{
  "n_kv_head": 12,
  "norm": "rmsnorm",
  "norm_place": "pre",
  "positions": "rope",
  "qk_norm": false,
  "bias": "none",
  "init_std_qkv": 0.0207,
  "init_std_o": 0.0,
  "init_std_up": 0.0207,
  "lr": 0.0159,
  "grad_clip": 2.0,
  "warmup_steps": 200,
  "decay_shape": "linear",
  "batch_tokens": 131072,
  "doc_mask": true
}
Each number is 128 + 24 x the weight over its row's rms, rounded and kept within 0 to 255. Layers, rows and columns count from 0. Numbers have three digits each. The size before them is the row's rms in percent of the matrix's.

# layer 11 attention query, 384x384, rms 0.0784, rows 0-21, columns 64-127
055:101093101130126126137068102091107154114151144105130138150139152121113092097124138114099087147157144107101101088129123149084106127118132099131095141112136102137129134123116173137115114108076105
049:143127134164065132109156160134125099166129133109083142069202109102134114150136114104136097120145122149078097137150144145152101082136134140120118124142129136133119100122128150111114106119154085
055:145118148122156110156125160119090170093132165144137119099146142131149112159085151118156140152130128117157139110156139112140098135148111135130121137121123071139121140164132106144109145113163173
055:117111123100135149125143128109144090095122126139136110123087141125130137147118106109114164094110127172103135129139139129110120131097164109102127094161134119155124152129117173107146105151164137
060:162156134142118141138124211109098101147110095116126148106144171117137083147121102118105171123112109124164110163112139133146122128109095156131113131111149109175124165105098125144170133114173140
061:109135154153110102077105134145142140149095140078151136125121137133143127173120131094086105132140098106123110145175143091108129135117135130125159135089091109141106119128122118126120150074139165
077:123180166185085104095144176129102158181105115114133132126135180093135085133122095115125142148090117112144112169141161119173127143102113159135129101107131113154086170102161123161156131059145122
062:097096169144113139117118123107114154120123174125139112116122129157138111156128143105090129131151116107151101130146112151111131180121107139132137159105113101080149121137149124134111139103100123
063:160120093098076088135106075132079086115174112134183122133121145117137147099147135120172105130118139169134155136090153108111122125102143117124101098173099162138160107122088137130152148171143120
085:123170165109075127128137146138110124152102107113114120126101175076138105141130090120107140137127126134149109157154131127171145122124108159126117134102161087192093169143150120114166120064126091
071:115130174142139122109140139110175169159087110131122105113131162150161122152133124118094141137116165106098101122156111127166094150162115113141168130117130104104119092121137119154139105109133144
082:152066109105157140142118127123131131109123147146125127148155103142144150113123159141163114113132128148087137115081106129090102143153114101122154131132099158080153119133112121105105110197149165
077:133076112100114164147094079127158146106157157158132143126114106158118168115124164120147154084166142163109136089096089122072165108189149069135153127143115120084143133113155125137121106121112121
099:128132156121093127172146134142123122160175101165111121138097139115130146140104108126078174102108110117156132138143176086138123126126122150118135089112154114168121152108155135153131134088122138
113:106107104133139117083089143112108137132105152093148107120174164103140102112101101107163123156166115116151096121133092142190131122082138148112106159126137158130133091100098098135136148121116083
092:109134137117129118131126131136181112099096149089140147110129151154117143135143128153167149120139121143133105147107103159106141116183140075170159143099130137092102132145128106168140081110132135
132:091110111090117042134125108153139116147170128154124140114113102143115097122147146142120136146125119132146065138133100117137123127132155085167102157106150124145098125124132157139109196062127151
113:142175121132148102100119172102149126147106094119112120122095142129093108136139108108108142194140141103167132136109169135139118108143115135129141091115129112145130107126145103141133168168147142
131:153138118154152105143131085111131127149155137102138083133096109127143128113098134118103109097111149139098107110103161112134112123172097112128177105139182118144076109110124108117133146152142130
138:086122130119080119138115128123102111126137135138133118156118114140092128158127147126096070184163083113133134118134147118110111107147152150136148089123116104112094108160132128128153121090126217
137:151141102093139065116124130125116133112140121129081112091093110109108114120125117130100127145141166133110113120133148136105118131111123108117109157115124120135096139122090154138137114106133135
133:138111075148091117126116109145127124127120103168151123166093129135113156103121129132077147178130140131153118129142146144083103144145112106130153121125146125130115163119138138104130125112122133
# layer 11 attention key, 384x384, rms 0.0808, rows 0-20, columns 64-127
051:131149173136155139092089128109075117121088080107153115112118102107120141136167130090164159125126118203147062125147143127149108106078184143139148135103145085080159125139128113109140161177117108
050:119093148144175141118096072115076135116162119124123125087111117126140157134137130149153157101122154162077113122117084099129134135134199100163137169165112099111112111114108126115076119121153142
050:111134124107133129125113162116158150182167198112134094134118138147103160125144122165109161155158128084089136166087131122143128140096138081148138129133146162123156147115142130126116131147129108
051:154114109128140131109105128189131142163119115100121107123153137093122141123137162115187112155137124109080157137104155144140116116171122135140108118137098131149133130127118130134123156145092152
053:065113151137106103143087121145138110111122109144137088152092104149110162112146119152107118108123126098165156135065152108096139165173106148094148122141141105136095139122146113135106123123133119
059:145133146100082141116151126125093109118111162163112136125113158153135111145115143115138133142174083120082117107097120137132125097139138092143092114117114143108136115111156103076120086172081161
064:122140093155139121109121138086096125132109150136131132102120102169139145138118148135135103130173107128131123076106132137101113100139123070143114149099130133095136126131122147113097102149128159
062:167103181152130100070132117116133137145109137147100134114150140152153115182100116148163108136149106132100137135153108202153110104096127128136127136139164178125106147106128098159131118133123133
058:104161113151188115144120096127118118137111139133146124146101169146093118130169124129122120130152108090187146101121128119129104103137102087141126134093149101141110107162115124127076112138166147
069:119121137132134094081136142114101103125094167116152132129134121142163131125103150142162076135177128141140165128156127134127112117108173121122102144122131174094147150116107120158130146169083126
070:132108106097088182170138094153133094146141138108129148090132104107114171064129162149147142090115110162159108155117129116080128174120171160107154146104080105166128117126133126070158100133105140
073:133145113139125162180120121137114135140164109142095127140139132105103129137139124121093177112124122117102091133111115122113161120142145146147129172120089098124105095132119131096128075151136161
073:146127103135144127147076098142148105109158112135106129081134111128125139126173155164121122135111094119123089094136121151120182104128170103165147141100125146138141133104072077088073107145097139
093:102106147120117106104131108112104164163105131133137139097094139157179123132120118144148117125162152146112115135148130122147122088158128093114108130126158165116156161105164159115131142130119118
081:126141112080130141160122157109103164109121167102130147123154126135101137128122142137126168129184169100127130114132114095120118167070107157112127077123120111118113160112131128152141189120163110
109:147118104130127120121084144176130119072165107129116130085146095125085146117121167127114138122094115133143102095130091145117182111100115140147120154135141131121115157118105087130115127121141123
117:126082157128137130122148096166117095150161140144152166137096101220074118140124165137151185127119121094099089123151125099118163109097140145137137137115143156098112165144107101126072127125134129
126:125099167107119133145116110161131098129177125137154101146095136133164137081104160112155099120145144140109093150107129133076121139122127107091111167141155152148122112145131126145110162124112087
131:113180154132129160090167150096089134134153118182160163125128150147104101059115144135137150138133122096118079125101115122114148144163113102131105093145129147151107069109140121148097112136108155
137:109131120163140124094121123114102127131156139109097121133104106128081149091144142093137101132153125111160136105134155125192055133149156110111151135115143122073135080140146096136185146141105127
133:174128108140111121127155141109113146130129147124105133109116122155131102126146148083137112130185131133114110120135122186179123120131133137147126119125108140120133104122124114132123135129108149